Part of a small language model's weights.
Size: 10 layers, width 64, MLP 192 SwiGLU, 1.06M parameters.
Architecture: rotary positions, embeddings untied during training, shifted keys, an embedding shortcut.
Training: 87M tokens, 5400 steps.
Each number is 128 + 24 x the weight over its row's rms, rounded and kept within 0 to 255. Layers, rows and columns count from 0. Numbers have three digits each. The size before them is the row's rms in percent of the matrix's.

# up: layer 6 MLP up, 192x64, rms 0.219, rows 109-175, columns 0-63
# down: layer 6 MLP down (transposed), 192x64, rms 0.176, rows 109-175, columns 0-63
# gate: layer 6 MLP gate, 192x64, rms 0.214, rows 110-175, columns 0-63
up109 086:084140121157133088135126091155132141105086116118122145102114156125159098063112128114097145141147125110105145139115149101137147108113090130150145141159210133131125124111130144112143174135138132
down109 086:133145134130144128143147117142079154092135133175147137110142133097105112152112116145094144192163124141155145169115128129097121144093118091107102147133159093122116158136120168095082134135155110
gate110 101:139110138137076100131127139158140127153110107097106128096125155127133104093095122110083127128146121135109147144116089154130169128090102125129169156122146155179083122130088096142146150150157096
up110 096:107157149120136128119149147097138120147154113104163097125126125102083159151125125148097126102066126150163171133132109100178134132139129124127141140151092118083143131125137110103158120069146160
down110 100:141139190133122160115114116101119144092124138098136130144122116107112148052121138132100120107113165088136132132134097093132101114122121126145130096101172169121145088115146094155094132126163122
gate111 072:129100149173121126107147127159097098145176138095089112096138131149132100149139087131158145090132127140130132137100134112173130161140137129124124130095129121098134108064114188143119128163146139
up111 073:161112162141187102110145115160096094120123150102120154152170123139147160131143115127119133168126094135134125126149140142130160107191139101175105115120101111082114128131130167124129145149143155
down111 071:123139138100120110144143119099131129146158113128085124122124159133127130151146117145124150087171111152109135111116144094143145159114060157120139134077128134116142155076133210130147130135114112
gate112 094:135115167158115094103122113097102099114112134122083117121177063168094120143114157101128108132105128131155130153168115148136145194137127124122125157151125113098116119112111105131172111136121133
up112 087:134141107107130136139118145134125103126134103149115098122100205115102118123124150140100123119158092098098155145128168103182112078144105108128159113097149152177136164135116107134123098108121139
down112 085:121148149126139119140112106130126130124150120126168146086113097166167129102092146108140116102151146125133101153128142151103138143166122155107122090159149135137114134140129049140125187140180134
gate113 113:123146150137089113135095080157154158128144145161110108099122124166141107113141147123145133109115161162144133150171073145124123165121130125065138112160169157124120129110141086156136143132145138
up113 118:086101100103181165101082091160126135109118149142130094137117131150126145157112141131136130151121139083140167133100111117126161091125146191139140135132132138131161134135170142134109115091135094
down113 115:136165129114079110116135137121128124107133131110103124089105133148121124186131138150157157121122092124131134111144087180136171118144122125117144098185161078114108154117119154125139139105135075
gate114 109:134129123138113169167081134122145136114112130153140121108130120134121109109175139096138179110147129073167057130141078145136128166093145149155136135146137108115140116162122112152137141154131116
up114 093:118135115112124124128120110161144140149124155147141128146111058119095108124126118195140086160144131146110156129114137082106108120118117071112110092139143074141109136144110118156117142121139085
down114 095:108168123150101083109119105104134153123142125115095109094079112170143149142119123143182106123142124160104189104141149104104083115107138146142135146141126117131155123180145098122129141125108113
gate115 106:173102151122079125134086116098130089141119121076118144100089116119115127117168115100142145137109161080087107138168139160127129178140116097123122155123163134136113141127122119121135133166140104
up115 105:181140143090161113136140113116148172136136166153117107125168128125123111161126132161121143104161139107081154107135128097140094167155135138112122137088166102125152159144181131147144144135140153
down115 108:144155111123094110148121130133147132154110111088125130108103140104123095153092142132145123054127181143125131131185142145117143157142078127104140187146149121130153152103119129164113123125119109
gate116 091:129118150119150167160104136097158095165144149158126092128129130093165111159098144160124125105086188148134099127094155143091135147122109151088113102101134123109164099142116124123139148110111129
up116 100:140091116113134153140099108153168132151171106103132096155119161094163165113107121127141105158139133145148108087148155158112119123097092175149153104102106163108152142125155111141120138103094137
down116 106:139134106136131117099109138118117128139124122164135165123132145079164076150105130149155104097131141131123087101131096178152143161101128119137151129104147105118163127129128141139099169139128050
gate117 114:124133133144100103107122133110135126159172132112177090088104089107117151108144154129173113138129109127165091115104105129128111150131140147095115105134122164123099083124087092139124143183134105
up117 101:104170131131153135124123134147143118134149119098091132148135137137102155099142138112165143109097126180179090137123094157163159137108133173118144112063112164119129101131121150149124088129114148
down117 103:123125117141149139094163128112099136154117135097145101102121145133133135126098148138114123171079161177171131117120150178159123138147174136124142119124071123126141149127146126155118163131173085
gate118 100:123110130119119123140130121127126143091160108086130124066098132126117157129098159120177140081164132155083128119133145083154137108118148140120141102171124169091135149128144101171134134100151136
up118 098:122091118116056142138114119117129115140120136121149159136189117125082171099135135120127155145127079105159137152073141147131143142168143114091131114123134126106099106157132115112104152112144103
down118 102:158127161100124097140081119159118133129121126140102099132108113136164171119139126094106117139111118110178085126116088122168149117124158132139127208161153131146120135155138140105144104100137114
gate119 108:112107104121111059138140134125151113149113177110129124115123151145127127120139119124085131124093117098126141126130151054117124149145097144102132111109080066127098134156142082126116122150120137
up119 099:111119072100142162128117094132130123156167130127113186167115132153147117152105124122124110110132105156106104131118166140147097102117116139174152172151110147106101124130062145147128107138115121
down119 103:120118163130121125122103125103169104111110139099165152155073133116145134109150106135138127129114206144088124152111162137105160130121155098132177168107142123111156114120128098115167134108131118
gate120 090:139111080127125093164123114156095114130094131145096150089159144121148166149123078123129139141077140094113117135087123141130140135146151127130168156127185125141105159145148098134131103135167139
up120 092:166116128147126140140124129166119140121132097099113108132167148124141143080117136080136139129147096093153165113080154109161140104085107133127127097151110133081141158125118135128170139133177165
down120 092:142158120112122126131119170137096129105142121137134126089178140114138172128161079138150106130059084109118131126094158127112139157131157135162151145124102102138168133109130120115179144135128155
gate121 119:112095133111108134172086074120169115135168105091101097109145096150135179079126137141132120113118108113146121154147088148146111158117087148120153132156135130108121147164144118130160115132118140
up121 135:089148154156143134093137154136120156144128150175124132120131139151100104135145130116100119151119129191125162134132194116144133095142144114140110130124111141132127103056112113109158168127152102
down121 112:093136155125106164117134148155133156160106155156159142122135103135100107155164126101154151129118132176121147170139104128166173088112124132135124109092146127129110106146131085192129112151131111
gate122 099:129080101104150112130118118107195118130159111158106128130124090136135097132110166126144120127173157158110090136129153142112104148141096164122144174160117136162150152110117116165125152093122113
up122 111:116132162086154143114105131122168115143122106139148155140146117105106151150128143122087103133150107109138113096106175155115116087190157124152177092113154124136147143167152120154144160116145142
down122 109:113124081087121146129129125084157148160124121128134156120150137108130131143130131131176117106127083167124138090159117107170143142128142125148114120133081120140168132079152179140121120081117162
gate123 101:128089128118152120142114118136109097147136085171112144064110141116120146124087105119162148115145109121146139099122088137134140162089145129140118157160158161134108113093078078142132127116137155
up123 101:130133120146105144144130118098121132163123142147113142099187111149115123141124107120141122076114143122132135114100136159143121201112151114193112116171129118072166116129092114116133153137145113
down123 099:146138116121119150145132102105088117138082152127131169123123172163121130107132110122101085110167103113150103124145096129105101158099117141138094148124150131128143083115192171126124125149169128
gate124 089:133090139149108118121131141098149129130128114108131125127107096078079153099116144136115146132130129123120073141160082136135150133102105106133145109110117114151166172168117099100062131140111093
up124 089:146120141103149108144133121119139117135155150123128141134112138102117104147102091142219131123109188127099098108116142131093127155142124117111103144131088164077161112130138124131120078112140126
down124 093:110167116104155112141150142139142085161122118078126091110154156113142149135106134128135124118141187133134149092145116108174103128082092134148104097088123115133083110153131105119126157098144132
gate125 100:139122143121129099135081127115154126162147103160057118109148113126128108144173161094157111155161164122123106132123136120134115126132115152154097106134143123141137123139089115129114143189183102
up125 104:131125120134130113126124147123116132120168179109111131169072171131155166112117146165107154105125108105141121148137094123094135103118151125133183124128161148100141133149122138151079145122077164
down125 104:127155118115109124127133124103125161117090142086135139100134149202117120133139109105112128116139141127126142161133076119114131126125113126122116131114177098137120057109150110162129108184171112
gate126 102:156137088097110118124114102148163138125136132093089124153139110112131140132158111152099107146161121141130133111124165154160132115120124149164107142133158101087110189130136101142196168137140149
up126 097:125134123112117117130100092120105117072138111155108182122128137186134160142154143135131171111115150131144145114168104152155148139170129153108107080136111165163140135116164115122134116155103101
down126 100:111155117118159153132133162102132160134128147086080109135143118075156135110103166177082097144172140125155104143130137121120131142112112129126109132107143106104109156157113136172176149136142114
gate127 107:155108078115127114111098113119175133137182136158145124137084164117128139123149099159162125132173140096124113147134173119102117147134123127131178105155163142125092149146130105173137137122136102
up127 102:124133107123146124116154193151130121114106107097158137076147133151143112066128195123131143136099122126136129164148113137156143148125119147148107152163123123138108100136096116168116126117096089
down127 104:140152108095118152147136119125104131098137107152106123153084101125124140111129123111129154135168096138128131173129163127096117192163121118098145095134163132159115130141134124147101115190072120
gate128 109:105112130129129171117112117126126120157168082124127101098146092164138087097118143108134096196170114107152141121144144108079106153102124152103144123132119146158135111125123087114146151100108138
up128 097:099106119133189119133116165097152088101122104152126107140112158123116136096115113138157124105160114124126084072143130133128134130126095090080121114145120153103122105154119123168164105113108166
down128 104:129144133111120134162161111124104153136097119092083157130076139124125120157122167102126108135138130151176159080125145077114136120102092094128133133133145115112123119134136126123101151140121052
gate129 097:097124106124098123158135069080144110158164136092120146137117116126127138148149105097152124112171125131142105082125144122124173131144136136130144184138176161099119089151108100153128117113143126
up129 104:137153107088115118162137111119142153140166136173144157090101164092111175144106098119144130124141111109137128112146146179119111153126131158140127115138124142130110100159159079169150099123118172
down129 100:128109187103154144134113116111134107200148178125115123122127154129146135158110133102132131118092102134155096113142143124120109142114127153099145113094114145140138110140119219136142141144115121
gate130 080:119121141172160144092138086125073112130132135148159131120174078136147153154145157105131115149072125129140126122152144108157106137123124102145134118102137143110091142127099175155113085122161119
up130 081:137134159075146161147137159164147125142089144180135093104155099104129144097105145140138150145136101179140105119128148170103123133116099147135142102101115084135177107116140106150122131144112134
down130 076:118102134130099131136104115066089144094091092094131171138138121142143116146130115134136108121135142096118151126135122148155093143133141113134119114156190132099106148175097062137116120152142125
gate131 099:106135098110147145115099103138145139100139119179128112131104118113136159148140144110163123124163152098165119121157073138167098136123136121091078110137159146174088148130146099095141100130148141
up131 101:120110195120098130080136131135124099100093129109122115114159136101123145135134158108153106108157115121118111169124080184115126148115151129159113110170153113161090146135157102119143140118141098
down131 103:138155130158136153172114115100135112123115164120088110149093144116117127128118175126111148108165100151142119136155160161146094112177128126117143112097134124083130112080110139136130171165125082
gate132 100:110168115118124128133120158111124135109098086146120113094141141085131132133131129101133178119137096129158147208090126100173105167125112159147129143156105122139111148123133095126084148138143116
up132 097:111140119137081135139124107086114091145117149084125140154167076139104076190122119127105099137111168170105123123135129149097134116128135122125088116126128115111084143109118122093121147118100139
down132 098:156093101113126122130118139155116130116148157141100086119117136117102122097101169155083109115128134087099144144159124188101139127096152144101149085133092157127120123123105104115170090154118124
gate133 082:145118109118125133140093094148140139107111151094141100125133095138125100114124152151097090143123108156145148165095102127116203133137149116142146139107142073081109154150124136122079112157115115
up133 080:149094110082122106138116142136113117120081124132152132138116132108111120091118141147104138134081138211132188106119121180144097149134118154156101115116130140152166139138119128147132099104121138
down133 083:135106126102131096114099124123121149126106115129116126134097112174164132154165135119144175150154167140086100133137075129172137133150158133159123116156147095112104126177090123131143175133122154
gate134 099:115116150127173119101096100148142145140128108115082103122137166117112117113099090126188126125168150111103106141114139130086165126132132128132120105136155082104129099171176102132154111143104109
up134 099:143151145136115101095153130080147128139103109175089112153127068135135114115122106152118114134124117129098084128101082119103130121111122092138162080116138115100124079140149155147136148143119165
down134 105:143130115105158117110121135129114117084100139119109163152065127178094144098106149152129071138133156109128097164135119097103092128167192123134108123104107115131123150124150148124117139126121130
gate135 095:158103132133116151141082111138111101131144111133127127161131106115088116135138099092165133106092125167104103128103128114066125108134111127116167130125141081079123117161128113140102162121182150
up135 090:142107154136138102132102142096141098108141128085105119087157152121171160161168168120060142180178104104108120113139136137147153122117124149101113142139140139156128134093119130133117132132100125
down135 088:139081116154173140095101106158130142177134128136121098161156118101157141098098133146152137135112141160132118112150110150161137130138141137080123153086144104123158137147111096132104149065143131
gate136 098:121131142123087123090159114104128111104129142096083109125126092137132115155095147133115126106114148106155094167146110137106109107102125113121141137099082125134149067147110074143110102106123076
up136 098:157106102115125120132154099106146157148091120117119121134139108142147134135124127163117144178145152076143160107083186113117112132100125141118130127080092163112123105123112096151078091121142138
down136 099:088124169147077122112103141129116094085080077139139112103123146130125086127089134136109120119118178114151118121131148124135165094148138133137128124120103073136073106135119137116146117110115141
gate137 108:155118087121140090118118126129146162095133104149145078130113172111131120135143113155155142150153129134136092119133109124117113125104118112100172117182142132125119127103095072129192103099130100
up137 105:130124151118152127125126159170128144118099155095073136151140124138154075167161148129130148102135078136110173133112131082101148096152124096087164113170112117147124105117117126128135105116134135
down137 107:114125130135140126133131114151136108156148133092119138102158110109128131113133112105108126138134087165129085158139136158168126091137122108109087126161152113124193122092146147134134155161206113
gate138 095:118164117111110094123100105105157119132121138168096109141096116173153126139120105110155136145154161117124141149121115104144102172128076158140093152145186129116147149143098112130119142118187131
up138 111:124073101100120131132138117114157066147136129114122088136129126156101156124197160115087129123086159117145108106149128114115158094134149164111128126153104113103123131112108134139103153158116157
down138 112:169147124130079094134096053121131120124105072100139113128100121138116120143105151202154135148112166136131115127130105159120142103104137162113126117133143097160120136145131139122154129142119141
gate139 105:143138093122121113132116135126153132118133122099068155160076164146153132139142135128119119168111147165167142133148137152125100091148081096096174125142142108113074152112116105142125108143139151
up139 097:110126190138130119089093116119108120121105115133143119137124100134118099124170148155133082112129102184140109060160120098143165098139127133137109154159141110145124137115138134142180131101143141
down139 096:154100084097121093121170107107136142157104137141165121144159158136140142157129134137135144116130072095156157144133140152143091159098129124104130139086145119114179122145167130098103152128164119
gate140 093:143121107123146163117083108098134098119117171136157130116144126148139130145113127105157160103118128121102134135089112127160135177083117123099117171148161129196146088153119107130105119141154094
up140 103:125097103101132149119095130094135125109115138103104116124118094079079141147047126134137132126113120084113147169115106113166109125152139162131083142112143120142140123144085142146128148125121096
down140 096:148125086084141141129134098095146157118121112180122132093109160128115157141143084124124080099116167133135128141119164164122149081146129087124116142113118163111120135101106121147142082139094145
gate141 091:094153164123081108132153108135179170117109091124134094096134114138147127095135156128108131136158137157154144133106097126155124130129098161148171118169154138099111138112183135134163149125105133
up141 091:131207151130105130108111118157191180095121137143117152146125156117116142093135120143106152123116162149135153148114136142163155137150106127108152114141135102161119101165180118129125146129140131
down141 091:159116146165140138079159130130154172113156174107079120136127085129167098120098136134103119145120141134141152127108080130095117151119123119129130119117080152164129161113112139084149142104113146
gate142 118:090121152123129116097053083141129133151129154131118134120109111146131132088121108164168166109153145141134081126102137120103116141145097146126131120130165143086117108124147096108104175100123105
up142 108:121095157145123125110104196135115125087146144128159148147127136104098114129081132131125077160108102164102130161112073098145116090131160125141157158124142106128122121128130130151126141112178139
down142 106:092121127172097137128132133124131108109147099082115137130140116148131093147119087172101132162096098103138135142107153146106113111091110162148112114164118158129128066110107118093106140113175116
gate143 109:117129185119114128131115151106145079139109103112029152075140137144156147126123158130125133087138101113137130133146125105150157112134129148126137129105124092156117135136115079122128127104123116
up143 091:159133142115124119149126136164075107121153105142089149110080125120104177131121120129113117099148151166129107124133101135124164076123126128124142113144081128108130127182108097176127105136171116
down143 098:131102102106162109122133121145125127101128107144136129141154138133152138163132143148138152130076111161144152082164118150136081133125126092194125111108118143140070096142141169146095126138158102
gate144 089:117112118134113146122104111105177127166148115114154146079132117114081129140175092122105101122141147090148150139121138096157109140125112110126139112120163147149164101119084097156158151124092088
up144 113:133093136113169126122158131087136103144117102099149117130103146110152136132113099109147134133101133143170169074148106120141111128117172078130149114122146143156149132153152113201133123146127163
down144 114:117141109149154103120145140148150166147156148116129128162113152096115144117105126166063152091078067123141145151126139104111115133119130135136145106102164128074144152120103146121126102111113096
gate145 108:154081137153096151152055092162120124141094113146117101091093152132136159118128144147161116114121153144095093113147152089140123124116126165126098116128127151128123123094104085130136141156141109
up145 102:151132181144110144152112132169100144120097147197101109126132106140177096136105135154128115106131141128116098076142144116176086106131152124143146108128120173153132126139105138120118119128098103
down145 107:136143180131156139144143094135109124195082170124137144138109128142112106128148146125048147097125093133099136123135172140129131102090128147148129127134117113148153134084108114128102142121110141
gate146 098:134124123098091106133084141114119142131139121114088157098109153171106135162122085110146181104098133143095104147133114125091128144140153123172129115148126106107095075150094113106140130113090123
up146 090:125112149109114148115133131095161147054106141114167117147113143110153122111137102141148147105126112120133134134118196069122164086130108118115139147149101136140127125109130114150106145159157176
down146 089:112103115117165116132130110137142142109112144132171111096131116133131156160089131134120057144161156098133143119138148107105174126163109169114143111112141144152143143152148076154129182140146138
gate147 106:094131107134112127128135156137147129139165119150086118135164126178123158148091159118126114123160188151106125167099136104124116118157107151101136126135090087130134101156154078134121098134138090
up147 121:127137111147113094104117103142110155138111069118133118135150148121098134134132133112119144177113063124096104081133118084160135124156159131143104120130150096121197151164131123120148111112124130
down147 116:148137101122122093126118126103164123178144154103127142125108135124152133120117129162170133112121125139125180084138147177121125061084129162102150155122126155122106113163155145149118097113101140
gate148 094:140149134126109094142147128138113085115132112118155099132171139094109148140091102082141135120136149098106137151164159129117111141139106108128099111136111109129126084159110131169120189086110080
up148 089:157096149132141077164127126151112081127150142143107144091108148118119116165109144140176162132145104150085145147154153118138101102121145169167156106126169142127121134148114142140160137097136163
down148 090:140152100111119126126140149092082113153134101134108146141150124141095143150130122081114135177116127160137130159158144127097103089169110131201142149148143125136088119149089135157140158108119132
gate149 099:113113098122126097119086106121095103144155137137094105155130074110168128155133124130136175141119160153114132079158108164102145132103104146112118105153136106099145172139147098165124162134145118
up149 094:106121143133119165143127127081123133144116133066062102096152138113117137184132132136112104104112152156122102093125114112146148149172129107128133123083144114111104138113133137151131167156149163
down149 099:149116089138104124150135145119126097115182117166147107113127153160114122117152116163122121089122146092145058091113146131149126109086100113149120151104104137123128146116114107148101113070133147
gate150 103:108159136119107131192113123138160125107145138151129110141079151137147159138117126140162148126110112122113137146101118141156128122101132135149199137142131176148110085130133090137130188118161107
up150 101:119129162131114129127129102112124137119107101100138071091143128130121124136145193146072104151110113117123164129135157095163145153124167148183150116098142122179125133127108126141129124081126130
down150 104:135108100167158145134106130113156128156106129104100151123118117163112130061102128122115141164153164135119144131111178133112110084143142155145146131119098142113142169113080116123114114099163172
gate151 105:130102093128123137114062132154103106159153160170130144114123131093123122157140143091171162119124132126099140119139119123130095156130132146139109118158127138144156143157150101157112176144109062
up151 099:103090144126173141068146170156110137144118155145112119125079139120145122156136153141150112146133142163128103129154092122083116185093150136142138079122127110144121160105127096126147141134136127
down151 103:132159154158115122130114122169128099139105121079136117177153124094138112113100131143122153111100157110121132170160149148148137132145119144103111149091086134095117118096113160157146151165082164
gate152 088:157181115127131193054084160152116128125115148139112133134149169099127115137126133158098101128107095153130153122144139125149139121172132112166127122138104115151151151094140145141130095116128129
up152 087:174175137144128177108172106154117118148124127126110185136112163116123156140135124115111126109143085118153160133120159160158149142121142091130146099103092163162146146133113142112098134088117141
down152 084:109105153159134079184169157130124180120153112100142105136140097141146130095143122149178158153137190139133108141118100116108136125117122144121098150136167128121114099136132152123161138160136117
gate153 090:141120158120133108126156110171130109099101095121120092100139123101107143120138128137115126163134153169112108156082185101107140105146105155082096119081136103147136136147159124162163125123104108
up153 090:140107118154125140142152094151124125069143100138131068150126116125096124104104131123123135120133153178103157191095155102140118099107100143129166116159126120096124111104173126115142129160124112
down153 091:133137114134135117137152114118097125180135111147084148116129159119112126107111147172123131139121137112117141104068179133129147166103117099140070141105105117142136173127168171149153106097131117
gate154 107:125130121115128123064112115097143141120147119094152079116117085099107119120134088116176125127181114148141100160109098080111130136148102137098094107104129127130110112151122099147132114087109134
up154 107:115100101132119120085122131156105131129114123143162159140141146123064134141165100161105157110131143147104094151118096180178111112150151083145138107156145140090126108112139133101132165131120136
down154 105:145141129125096136140121122107108119167143176145151067118128137173135186130171080133139144132112118143105117118124119157119088116135129168077074123120160137110139129151101118116144137150136130
gate155 096:149169128118123129116102124134122118130145099163149107121129172119122135126168105102085150177135159140127130108154115082151113132103091139136148086114173106119138162114096122089109110173124089
up155 090:101125105168163161126119126110132183108152140128142093116174159125132123148113143108157115142119091149134138137112152150152124082162128128168108108152134153134121141117164090143138085175165142
down155 092:131140136108085131141147109135149120156108146113133137125157148098166123137147162137161140137145176109188151154137127138112107152175132150103131140136121085149124139143100132111130150064183107
gate156 110:134108076093146138145120123127151106103114125097116086088077139116154102169146106124170127128134132154153159136156149110135091154108113127146130148130127121146093099116133060144153143127161124
up156 114:144143133123156130154137111133125168141135132132173139123094144108115151067120133113118187140152104149122139120072105188151158093131133135116123142111175170144133104136160121151110132136105144
down156 111:117125126134154156153132144148118103152129080066126070118147127097114160107148119104126105135190089122113139107116154137104156107122145136118126107123132081137082141104140150135122150167134103
gate157 104:082140196130136140121129156129167083137186124149090128093153123120116172139101109124152134102121120106175105103144148113097094124156104151126142130124112119130150148129121104163152113133151131
up157 100:134104135110088083123149109117128091151136143163130133154145133158160092125149157096109088132151084159156107139123174163150111132150139100185131126128148169122131110144110143134142160157118110
down157 100:131122118127137125100169113085124120137113126149166109152118107152157162153134104081098123127144106117122122159131131125168108128178121138105154093134185084135175131099155135091166135121137116
gate158 089:154160149123115089135093153152163112124129149175132163087124135163146123106117105133094134149104194102116109101109122134143132127148098132095110101139164143109105116139156128144177157112149141
up158 092:104127154128129130147152147086144133139144119100189115163125159078114138161124096150092110152103098187165143118111106071130150092133111102150104155132126120124116131132148122133104136122145146
down158 090:127126178118110135165163131133149108133149138136132121110166154154116094115103142129114086078134126142156111107145114102095102157136169115125146116122127134171099090127162085132098175133131089
gate159 090:130078146143090150119102104139148101145192151155140135099135115181156121102140140104148186123117147147116104146109092116095151143143101129118141104127143139154119106153108128117157164155136149
up159 094:119071190112114143142150159090152151121130120187143141102138177156152097114155132135102119124132108142096128106092119105112143107137164121121105124092127113120104086153146149105121150112125120
down159 092:120139123115118131148151136171126124144142136108166153132125109171134118165143169101117119197143131174144163110155151116161107118100094132122138116136139175135123166124120186145167149133132143
gate160 106:130100125133122140132090138116124110143119146126128105160180144128075116134129130154098152142164170111105126158116090118104147108093144162103154160159164105095163114169148093131132139105120096
up160 111:139122137146112125140137113123094130093116138137157145128156139138161145090162147116171121139117103154157091118132169160173077131154111150119183177130154169142111141100119129106142137156150150
down160 111:140097115122123166121113128105142160166166098131132126117137104133118164137129107136131140119136165129122123150095121102094150148097180152191116074145108119146133103130104101146123166083101153
gate161 099:097138130088087152115125101111160180114090134139118083101104118137141137122110113122126126152123126148161100140119113135096148121146138149102168120180110096094150123154158117098118116137093074
up161 085:075147118152137141130122099145171154094116125176137117143155127137181109095137102144114115143082115172125095120127116156136113079118108122155130078127132143163135129131151142123146086108121159
down161 092:108143164161116109134145143117123157127125123121119154102096089159137070140117115144118141107122137081134137088124097128090135119155126153169114130141148147173085174157104091130115164121108110
gate162 113:136135119085115143106113090125144144125124088123079138114079179101146133132121106073103140145140170114161135150130165116117112136105127137085129147128115160129118114120103110115096120128142062
up162 109:142146102160136070149156107116128129130136142135158138159178143109113151159108135152126115127134145129148068155126120164156148154140137113108148150089139089103114105176130127067109125140131116
down162 115:146123092147160082092114145133112127158130125148090121114120114104155161121070118122091175142144093136124151143138132159177105116117117142118118099084149157125140148126108112141134130134077088
gate163 106:131117104109109090058120116112139132166149100147116070101134168123096117070117134094151135123176137130124128126145118106133112117123103123142123155120114135128134172172131124124140111165091110
up163 102:160114115137082082114151103090101130107106124162150130102130122125139139133144125132145152154106086087138136137135144129160074128110103094131102078166190140141127116147133099103126142146121149
down163 107:096132115135157147161122106131111094169135167063163124138111133130178154151109130112131110121116115142115085177117122162106127119132114129115078115148085118097080116124112142143126121126096145
gate164 109:105122095138105113103122081127180153121139096122100093148109155148155139128127155127115149128129133079150127103133134114099152139142110175116113119079135086141146133176100080132104117134157102
up164 102:153164133118151136145147151123121095109152117107090137039137132111136147113119110125138102113139156124119123165105125107099154073153160117088121124133127095119113106118171109137147154092118109
down164 106:123135136092112131161064148115148084137106111124132126142115141163170169105158141117115078102152103067093118112151119129126128136109088124129125131116124108094152140114110151100109167133108130
gate165 096:157147104088141169126105155127161121162094146097116137148119155116131115153163154117122108149099109103138173124088128098103110124155162099082110121152149139172137120163111107136132143108154091
up165 097:127127120142148113150110118129085136134131134160130160150128061140124190135166099141093142115104151099129101158125100128130143126143123133114093102136123121123145145161190160090097148149154142
down165 096:137144134125128158118100106155131105138107082105153118126120146086139103129106132096166101142107115128121158081174133109154133110151156115134157136101105077144102130165084089123138136173102122
gate166 105:134114134154068116131122134094151172131153152155109107079140142108098098085108123151148108095150111102138082148127148134136141128111105138113161161125121140121127136115126078127100075097125147
up166 101:140132136148133119149123109123154131122147134158102143146143164104182126137156122077090117161115133149157140153162132112129186110113131093097108090128118153138149124079092141159171124122099143
down166 102:117123131126120121098130157123116132087132110130132082180109136141120137120111167115153120122087123081117149133096105116159138109156152100107137145115117077127091113139150151172070123096168111
gate167 103:107146164127122114118106100128149091155136110123141158102077118127156146111102114115122177123146132123166069142103133110114110150117126154094106125166133170152146147132071102114128134150166150
up167 108:115107106143111116134129128106141086125151125113146153116191123105104133158134110090129071131109129149162117137106122103148128094126106095105098156150081127136087152110116107115094182116150146
down167 106:147141140150129163133157152110135142128149104172130177117087107134134104133130137201108085114157131136104146151120117116132076154132111163126178162148127131116123131129100124135097164092115130
gate168 094:118098097126139147148096146134153110122103135098147069155108081144151152100124139136098164119122177105145145112125118110153111141111091089128168106136160118107112126143112110176167125152111108
up168 092:083145153192092107084127157131150118127106160162160133129147114092110120143142093135136129098110132129123143140135142118140166116167127163125126107166156147138147114122114070146116148120176115
down168 103:141109157147168123144140081145122145109159126107100153104109134120122150084119109117115159065154106112174103149128106183118084135112127149114121139112106109135112164106155093122094111131120130
gate169 101:120189096107101092107077087126131152118138140155145103110123108149164138111121146128185130139116132173167110118112108145111166141124099143130126107139148153127157138158101099109113158104120113
up169 108:123138119128134127168081102114139108152095150156095146115093157170143109157135122134092145147123144149103138131163115118153148159111119170122145093161122151139130115103148153105163064159139151
down169 106:191123152112100091132111128105129109120130185116123124118120167131131105133158135144139145156072126079183156123135090156127141112122125126123161125154159091132127141124129137114124081138127090
gate170 088:174113132138121099103102147115139105110124144135132109135143139139179114097125148128173161136144125109074104119121128135125111118130122127147105156181161153111085106166083080140148133173126119
up170 097:131102100120141141160131094112145125148102131088117156129107125106103157130085126144067105114126170123161127171101119134132180132122112122115129150086130114117077153140142085118106082146123131
down170 101:116097126159153113131147122139132116170149120106087109144120109124152111134086088107177188127165100121146126107113125125193107112136124100080100144133158147114109135102119135130106137128133092
gate171 095:094121101125105128145128100109199151116164132161162129109122138122112171093106104137152125127135093128105161092134111090152135186105089125114159104132121146130120147146160114098152137142117118
up171 101:162123094129134127125127137150101101128163123113116134115116130129085179124176132135165144110148171103115106136146129134160105100117154196097136159160165103141102132155107124111132174107118135
down171 099:129093166082141123126111154125164119140108119094113106110107113146157161112159124119140130141153149142093131132119127154093181135080151139106159172131129121129138101080126143181160147141152145
gate172 097:115131085095134114141158164114136125096134111109153117068091152120137175145127137079073106139136128132174126167128137156141115105141082130122128114135148130142094135145112111108083125116098130
up172 093:149098103114154095137128119140126098110105095083149117108088153121136149125132131109135126118196166147122130138148156123101170108108089153110110142139189127132140127157098124103093134097118153
down172 092:151106147165126115099159124101132118123132166119135123134126112087114084123160131135159123097109131143171132126120134102095146115092119122148125109114122119116133102177125169135054165075143145
gate173 101:127113136129107115124100114097124108133108127076101100144115088142147155164116121146123121122131181094135110104130151140089130199094098118077132107121113136107138128137139123125142169122095081
up173 093:122137142133128095101134142153138135124110114117147109128113172087109158127120126151108109099134124139105091084138078100139108098103173174128134142158127152091099142168128149129172117089098158
down173 093:150125154086114121092165127114127118147115142138103121147162130092119142116176129155106134124137097138115143166113134150164094163144155133169142071152147138124166099099158157096128125148145094
gate174 108:132141122123094100069107114110132133129142114129138119147087120117158169160116119097167124132157129135176122191131131109102118109095126168166142137126168141099118126117103119100082106155134115
up174 101:168074142150139126180155114148129165158136140098116109144143103108095123098151143146095146136121066131139109118103108137127057099116099114141134132120120113177123120144149122139122131132153112
down174 100:143114141117087109130121125122150121120119094149103157122127109122120155113133150146160112209140161146096120131174105164146162106091113126130144163108160133142101129132117096103135069141105135
gate175 097:123093138118128120111076154129149146109173124125116103159148128143141125107122106099148118108126079118129089138137118100098136142134125127119176154189147083136134101120125080119174094125157146
up175 111:138147103147137120124128104142084095150124141112151112107110133103139157189158172136105165129124195112126145131151153130154080126122100137099143154116121155103124106108109172117099160130117111
down175 108:132140123099125135099145128130124137143105121095148115145154158136106096087126122129200121165163158087118112174087101161156136115108125136129146131123160126097155130164085093119143140148133100